Each number is 128 + 24 x the weight over its row's rms, rounded and kept within 0 to 255. Layers, rows and columns count from 0. The size above them is the row's rms in percent of the matrix's.

# layer 7 attention output (transposed), 256x224, rms 0.062, rows 104-127, columns 168-223
size [ 80  94  83  94  85  77  89  85  80 100  92  77  83  86  86  82  85  88  90  96  84  87 102  76]
[[140 143 145 131 142 163 134 103 130 162 118 130  92 118 133 134 116 192 121 105  75 166 142 128 120  99 124 129 131 109 138 143 119 139 183 139 118 203 113 120 118 153 123 112 158 160 131 160 125 156 121 111 122 112 134 118]
 [ 95  91  75 134 148 113 104 134  97 129 128 150  87 128 157 134 143 120 133 124 176 144 152 105 120 114 136 102 147 147 146 156 155 114 130 150 107 105 154 146 128 126 110 120 153 119 121 140 133 178 141 134  81 170 171 149]
 [140 133 153 143 116 122 105 145 130 122 144 147 124 128 159 145 144 170 113 136 122 100 121 173 123 103 135  89 136 113 128 131 101 145 104 123 146 131 122 135 157  93  95 121 122 141 138 106 149 165  94 146 118 157  41 122]
 [139  83  77 103 150  60 150 149 116 100 130 131 141 103 119 133 123 103 145 152 184 169 130 116  96 176 132 141 159 115 123 144 148 127 115 187 145 106 143 157 154 135 164 123 108 143 122 167 121 154 146 162 153 154 152 172]
 [133  87 127 164 105 105 133 155 120 119 139 103  69 140 160 142 113 171 132 130 107 135 164 126 149 123  92 147 154 138 146 127 112 105 112 115 108 136 179 141 174  90 134 177 149 119 104 149 124 158 117 146 168 112 140 141]
 [142 132 184 154 107 101 119 151 125 120 151 151 119 135  88  83 168 124 155 121 130 106 125 127 117 115  99 104 144 157 154 130 122 132 114 117 111  89 100  94 106 108 101 135 106  96 133 119 140 101 124 158 148 150 109 141]
 [126 138  87 116  97 154 142 123 128 114  82  89 143  93 203 126 200 132 156 171 129 144 127 153 109 113  99 145 179 111 119 161 138 108 135 128 132 130  80 174 152 116 146 134 157 126 147 147 161 124 143 158 112 113 128 121]
 [105 154  95 114 107 162 103 148 134 145 154 106 154  85 157  74 110 130 116 127 159 126 157 111 144 118 145 155 150 129 152 106 121 123 159 117 137 133 110 152 128 133  86 116 158  91 160 119 134  98 114 114  82 119 118 114]
 [130 125 169 171 148 124 126 162 130 134 102 124 115 184  54 134 111 122 132 109 161  97 126 162 125 133 144  74 151 147 131 120 136 139 115  54 112 114 138  90 110 123 122 135 124 130 138  77 131 159 180 147 120 118 151 107]
 [133 124 169 152 181 134 115 152 115 144 156 109 147 178 177  96 128 110  80 110 116 136 132 139 147 167 105 116 122 116 115 167 135 116 109 184 112 165 106 129 130 115 121 124 144 110 147 132 157 117 123 128 117 127 114 120]
 [121 128 132 118 128  81 160 116 116 132 160 180 142  82  71  82 114 117 137 137 111 171 143 149 126 146 112  99  97 124 131 108 145 156 120 117 119  96 146 120 116 152 158 145  96 114 147 146 110 130 116  93 149 141 121 184]
 [177 120 192 174  88 100 149 156 114 138 150 120  72 176 101 120 130 147 124  80 145 135 120 128 130 110  99 122 150 128 149 114 103 143 142 147 110  93 132 118 144 110 164 122 138 114 114 139 141 168 130 146 173 136 126 120]
 [135 158 189 139 122 131  99 118 107 142 170 147 122  87 140 129 160 105 113 106 144  62 129 113 133 120 152 111 158 154  96 123 136 106 133 181 153 110 143 128 140 108 134 140 119 113 103 139 162 106 148 133 175 131 121 162]
 [131 160 125 133 117 140 132 134 150  98 139 103 122  83 160 110 133 106 161 142 130 115 150 119 156 120 144 121 150 100 114 156  91  89 113 145 175 100 158 117 161 156 104 108 121 146 144 132 126 119 116 147 200 134  89 120]
 [153 135 119 133  93 131 146  95 157 137 100 131 138 161 130 181 137  97 130 134 120  96  92 124 104 129 135 142 145 146 122 146 110 133 131  92 177 110 122 128 116 139 107 113 113 119 120 158 137 144 155 146 152 114 146 109]
 [113 135 141 124 131 177 112 127 142 149 147 125 136 115 131 101 153 115 153  97 112 139 124  98 175 126 160 128 155 124 159 140 117  99 145 115 132  97 139 115 133  87  61  83 125 142 143 128 129  80 131 129 163 156 118 107]
 [101 157 118  79 110 157 135 117 127 154 102 139 107  73 144 127 150  97 170 158 163 100 116  90 111 141 164 139 156  94 104 167 133  96 173 127 126  75  97 152 124 149 119 100 137 168 132 161 105 111 162 144 178 139 109 159]
 [101 128 133 150 178 147 165 130 149 128 130 120 136  98 126 110 112 101 150 152  94 171 133 146 150 150  96 116  96  94 134 127  94 101  87 162  92 127 138 106 138 138 152 113 118 155 102 151 124 154 126 114 144 167 127 129]
 [105 125 126 145 108 121 158  92 150 143  88 157  78 121 156 123 134 126 147 150 111 123 132 127 104 143 107  98 126 133 124  79  99 103 145 107 121 100 151 149 109 122 110 126 147 138 109 131 118 143 123 112 105 153 144 120]
 [ 86 112  84  99 129 131 143 125 146 123 115 140 122 126 135 148 116 142 137 141 126 172 153 148 165 125 109 150 143 163 161 120  97  94 103 140 144  96 148 123 121 147 109 114 120 149  93 130 133 112 162 118 138 148 142 115]
 [188 105 139 114 110 107 149  77 113 160 108 155 117 156 101 156 110 156 155 130 127 136 136 123 146 154 127 138 124 126 130 119 129 151 141 113 106 137 150 105 118 138 114 146 106 136 117 120 132 224 137 141 154 151 140 146]
 [164  98 173 155 137 118 167  78 130 147 167 132 129 140 121 150 112 143 101 134  91 125 118 126 130 130 111  93 116 119 121 114 123 127 116 125 112 156 166 139 101 116 142 133 154 145 121 154 121 192 106 128 120 137 114 136]
 [146 138 108 105 123  75 101 140 114 123 112 120 123  81 167  98 127 141 124  67 162 133 137 121 146 155 110 202 127 178 150 163 119 128 128 126 130 125 128 122 125 127 146 132 118 118 121 142 144 136 109 128 121 111 161 138]
 [150 117 184 131  79  83 131 148  98  78 145 135  87 115  71 117 137 146 101 117 176  98 137 129 134 122 147 109 145 119 130 116 113  92 169 111 146 121 143 119 152 135 142 128 109 120 134 106 135 169 147 143 176 127 106 164]]
# layer 7 attention value, 256x224, rms 0.0631, rows 105-127, columns 168-223
size [100  91  98  83  83  91  86  87  98  95  79  87  88  92  81  87  91  95  99  86  89 104  83]
[[148 170 150 151 158 165 108 148 150 110 131 123 141 162 116 118 112 137 105 169 126 108  72 150 131 126 136 167 126 121 110  84  92 102 119 126 113 109  99  99 128 117 156 112  90 138 140 136 150 125 127 155 120 130 119 122]
 [112  71 134 117 145 111 127 119 146 131 126 148  94 133 134 117 119  84 152 122  75 140 158 134 147 144 125 133 115 172 140  94 203  76 163 120 161 150 123 119 101 158 138 136 152 123 115  80  96 135 141 127 165 146 138 150]
 [124 164 153 163 142 118 125 131 124 140 158 141 109 160 126 130 161 189 102 140  94  82 139 125 162  87 133 131 121 117 108 133 102  78 149 105  93 161 116  76 143  97  86  99 139 122 140 103 136 142  99 124 129 111 140  97]
 [152 151 108 122 128 151  97  89 154  95 102 174 129 139  97 129 147  83 141 127 128 123 103  92 101 103 152 135 121 127 137 114 127 123 155 147 168 132  78 185 130 137 127  59 125 125 117 138 167 126 152 116  79 128  87 119]
 [121 125 123  68 114 123 120 139 170 145 135  85 141 103 155 147  79 132 106 133 124 133 155 162 131 163 163 138 123 117 148 121 148 156 126 109 158 155 116 170 147 129 130 172 104 125 130 136 113 116 115 119 133 110 155 113]
 [170 111 146 149 135 102 136 119 135  94 199 183  77 171 130 138 106 148  95 115 112 132 130  88 114 173 158 134 137 122  92  95 130 126 138 131 141  57 128 102 100 148 129 127 106 147 114 123 148 132 113  67 143 118 134 139]
 [145  97 157 153  99 131 177 102 129 112 130 163 129 152 103 133 119 110 139 146  87  96 137 142 134 128 121 112 129 123  90  95  87 151 126 138 139  94 180  98  83 141 131 123  98 122 102  98 128 116 147 115 176 163 135 164]
 [121 157 104  93  98 171 101 138 111 112 124 136 149  90 127 126 117 134 101 108 140 166  86 139 152  88  95 147 145 117 170 158 125 127 123 135 151 136 140 133 134 131 126 162 107 136 118 156 144 126 146 145  91  80 129 103]
 [106 108 123  67  90 154 130 115 199 138 111 123 122 121  75 150 145 135 141 126 135 154 134 132 127  98 143 123 147 142 140 165 129 156 118 124 128  70 104 118 125 121 152 130 130 141 119 143  83 111 134 157 166 115 160 163]
 [116 144 120 101 107 108 104 115  93 153 126  74 151 187 162 135 154 196 103 124 112  96  91 144 113 133 153 126 139 124 150 185 146 141 168 110  97 181 108  98 136 129 113 116 150 115 120 136 126 134 123 125  96 116 133  73]
 [ 94 134  72  52 131 157  87 137 128 128 125  90 125 136 131 128 114 133 114 149 127 154 127 146 177 103 156 121 123 101 187 119 152 110 131 133 138 154 128 173 158 139  76 150 115 142 147  95 104 130  97 141  92  96 121 140]
 [153 107 118  70 137 121 139 148 125 139  66 122 142 129 125 156 106 111 121 159 167 154 119 112 122 145 115 164 136 112 189 114 132 155 116 130 132 118 102  75 132 113 105 145 101 134 157 137 113 120 128 190 113  83 107 130]
 [126 116 119 104 167 118 151  95 149  97 134 146 114 139 131 135 176 144 112 131 105  76 120 107 125 149 132 143 129 107 144  79 112 137 203 145  83 159  94 125 107 122 114  87 119  99 139  95 133 129 130 124 129 125 122 142]
 [147 101 129 119 104 121 115 156 125 115 158 126  90  72 168 114 122 141 123 124 137 169 152 137 176 115 148 136  99 115 147  87 147 128 103 133 107 142 120 119 123  98 152 143 107 134 111  87 133 135 125 117  92 111 107 146]
 [164 123 123 103 131 142 108 143 129 113 112 140 117 123 134 154 104 118 134 174 168 123 133 131 110 112 138 168 111 153 144 101  48 135 144 136 120 152 107 109 113 175 176 147 155 117 132  99 112 125 129 165 119 103 137 153]
 [164 113 142 154 136  65  93 169 137 140 164  95 156 169 142 132 119 148  91 141 117 131  85 145 135 151  97 146 125 129 120 113  51 161 101 129 126 142 143  64 107 108 124 140  78 112 135 140 163 136 131  90  91 130 168  98]
 [132  91  89 113  90 103 126 115 126 112 119 139  74 158 127 111 161 156 139 102 106 104 163 105 131 136 141 112 118 159 143 138 151 133 193 114 121 171 101 140 146 147 108 115 176 119 122  77 107 117 111  80 146 129 138 143]
 [142 104 126 118 136 119 151 126 106  94 175 163 172 109 119 112 150 119 162 100 127  96 134 125 122 135 151 167 118 100 155 102 134 115 131 145 112 105 112 115 130 129 144 134 104 121 136 103 170 135 123  78 122 136 105 113]
 [194 152 141 159 144 159 118 144 137 116 130 125 130 157 140 145 152  94 111  80 127 125  89  83 118 107 139 132 129 140 115 135 156 138 151 134  93 144  87 116 142 131 164 116 147 126 165 120 138 155 115 165 109 129  83 125]
 [113 153 127 136 134 161 110 149  89 103 144 133 134 120 142 118 146 115  90 136  97 142  77 131 112  86 152 104 118  93 171 112 138  82 138 126 105 153 111 160 106 110 139 122 138 130 135 159 159 134 131 129  69  94 108  86]
 [105 137  74  97 121 134 109 159 101 132  97 148 132 133 108 114 167 164 122  83 134 165  99 114 121 159 125 146 126 106 126 153 204  90 143 138 134 147 108 164 130 165 130 171 146 119 132 117 109 137 144 146 112 137 144 119]
 [122 140 128 130 138 183 132 164 152 112 172 131 124 175 121 164 100 106 124 141  92 116 132 138 128 114 155  92 136 144 135 109  98 125 148 158 131 140 106 141 145 149 150 117 156 131 139 138 160 131 131 112 167 168 138  77]
 [108 161 159 114 140 143 149  82 135 146 110 112 154 149 163 129 122 105 114 152 117 135 137 142 116 142  76 110 134  92 143 125 181 131  85 104 120 141 182 116 130  83 112 133 104 103 117  89 127 152 130 158  98 113 106 121]]
# layer 7 attention query, 256x224, rms 0.0861, rows 128-132, columns 168-223
size [ 49  52  59  68  60]
[[108  78 150 125 145 137 127 136 122 124 152 153 102 187 130 167 143  71 139 112 145 116 155 114 129 140 127 196 158 115 101 156 124 169 152 118 135 107 101 133  94 137 138 106 163  84 163 120 165 129 119 160 116 104 129 116]
 [139 101 111 126 102 120 130  91 141 133 121  92 165 156 174 126  94 117  86 102  81 148 184 112 140 126 151 163 123 109 135 120 105 146 158 127 105 133 148 106 154 115 131 118 131 153 128  31 123 118 126  84 128  95 149  96]
 [149 109 113 146  68 109 129 172 167 112 111  87 146  83 119 117  94 116 148 102 102 169 144 147 125 126 115 154 114 136 146 148  99 100  84 128 106 125 136 111 119  99 148 200 106 135 137 184 119  91 128 126 135 109 124 149]
 [ 90 103 135 134 179 131 141 158  88  91 102 111 141  97 104 100 136 142 126 124 151 142 146 117 110 125 140  87  95 120 131 119 126 118 102 121 139 124 125 157 119 130 113 138 111 140 125 167 117 146 137 142 127 140 134 147]
 [131 132 130 117 111 137 119 116 130 128 116 129 141 151 125 116 124 127  96 151 102 130 100 114 104 128 137 109 123 142 120 108 131  91 143 135 119 118 104  95 109 138  72 127 141 115  99 117 109 159 127 117 136 154 129 149]]
# layer 7 attention key, 256x224, rms 0.0824, rows 128-131, columns 168-223
size [ 52  61  61  59]
[[ 93 145 175  88 117 139 156 137 156 108 131 150 126 143 142 115 149 112 103 154 113 150 112 105 115 127 117 157 142 136  95 140 177 139 158 149 126 164 122 155 138 119 128 152  99 115 162 148 139 142 163 128 143 127 135 111]
 [121 144 143 104 182 163 129 148 108 115 119 115 157 128 132 143 106 114 152 177 141 121 100 124 126 152 106 116 154 143 117 136 124  91 162  76 105 123 160 111 126 145 120 126 121 134 130 135 107 114 108 117 159 139 144 190]
 [128 184 134 137 145 162 117  99 122 109 121 127 137 130  99 107 130 114  92 157 146 136 122 152 156 138 116 146 137 134 125 114 137 147 112  96 114 127 137 110 158 106 124 138  90 142 151  91 125 129 128 152 130 140 116 145]
 [118 145 127 131  67 124 128 101 130  92 107 201 113 109 122 115 126 148 144 137 145 123 144 149  94 120 145 145 134 163 136 156 149 143 144 169 156 146 109 135 133 129 123 145 178 139 133 126 147 138 128 127 136 126 117  99]]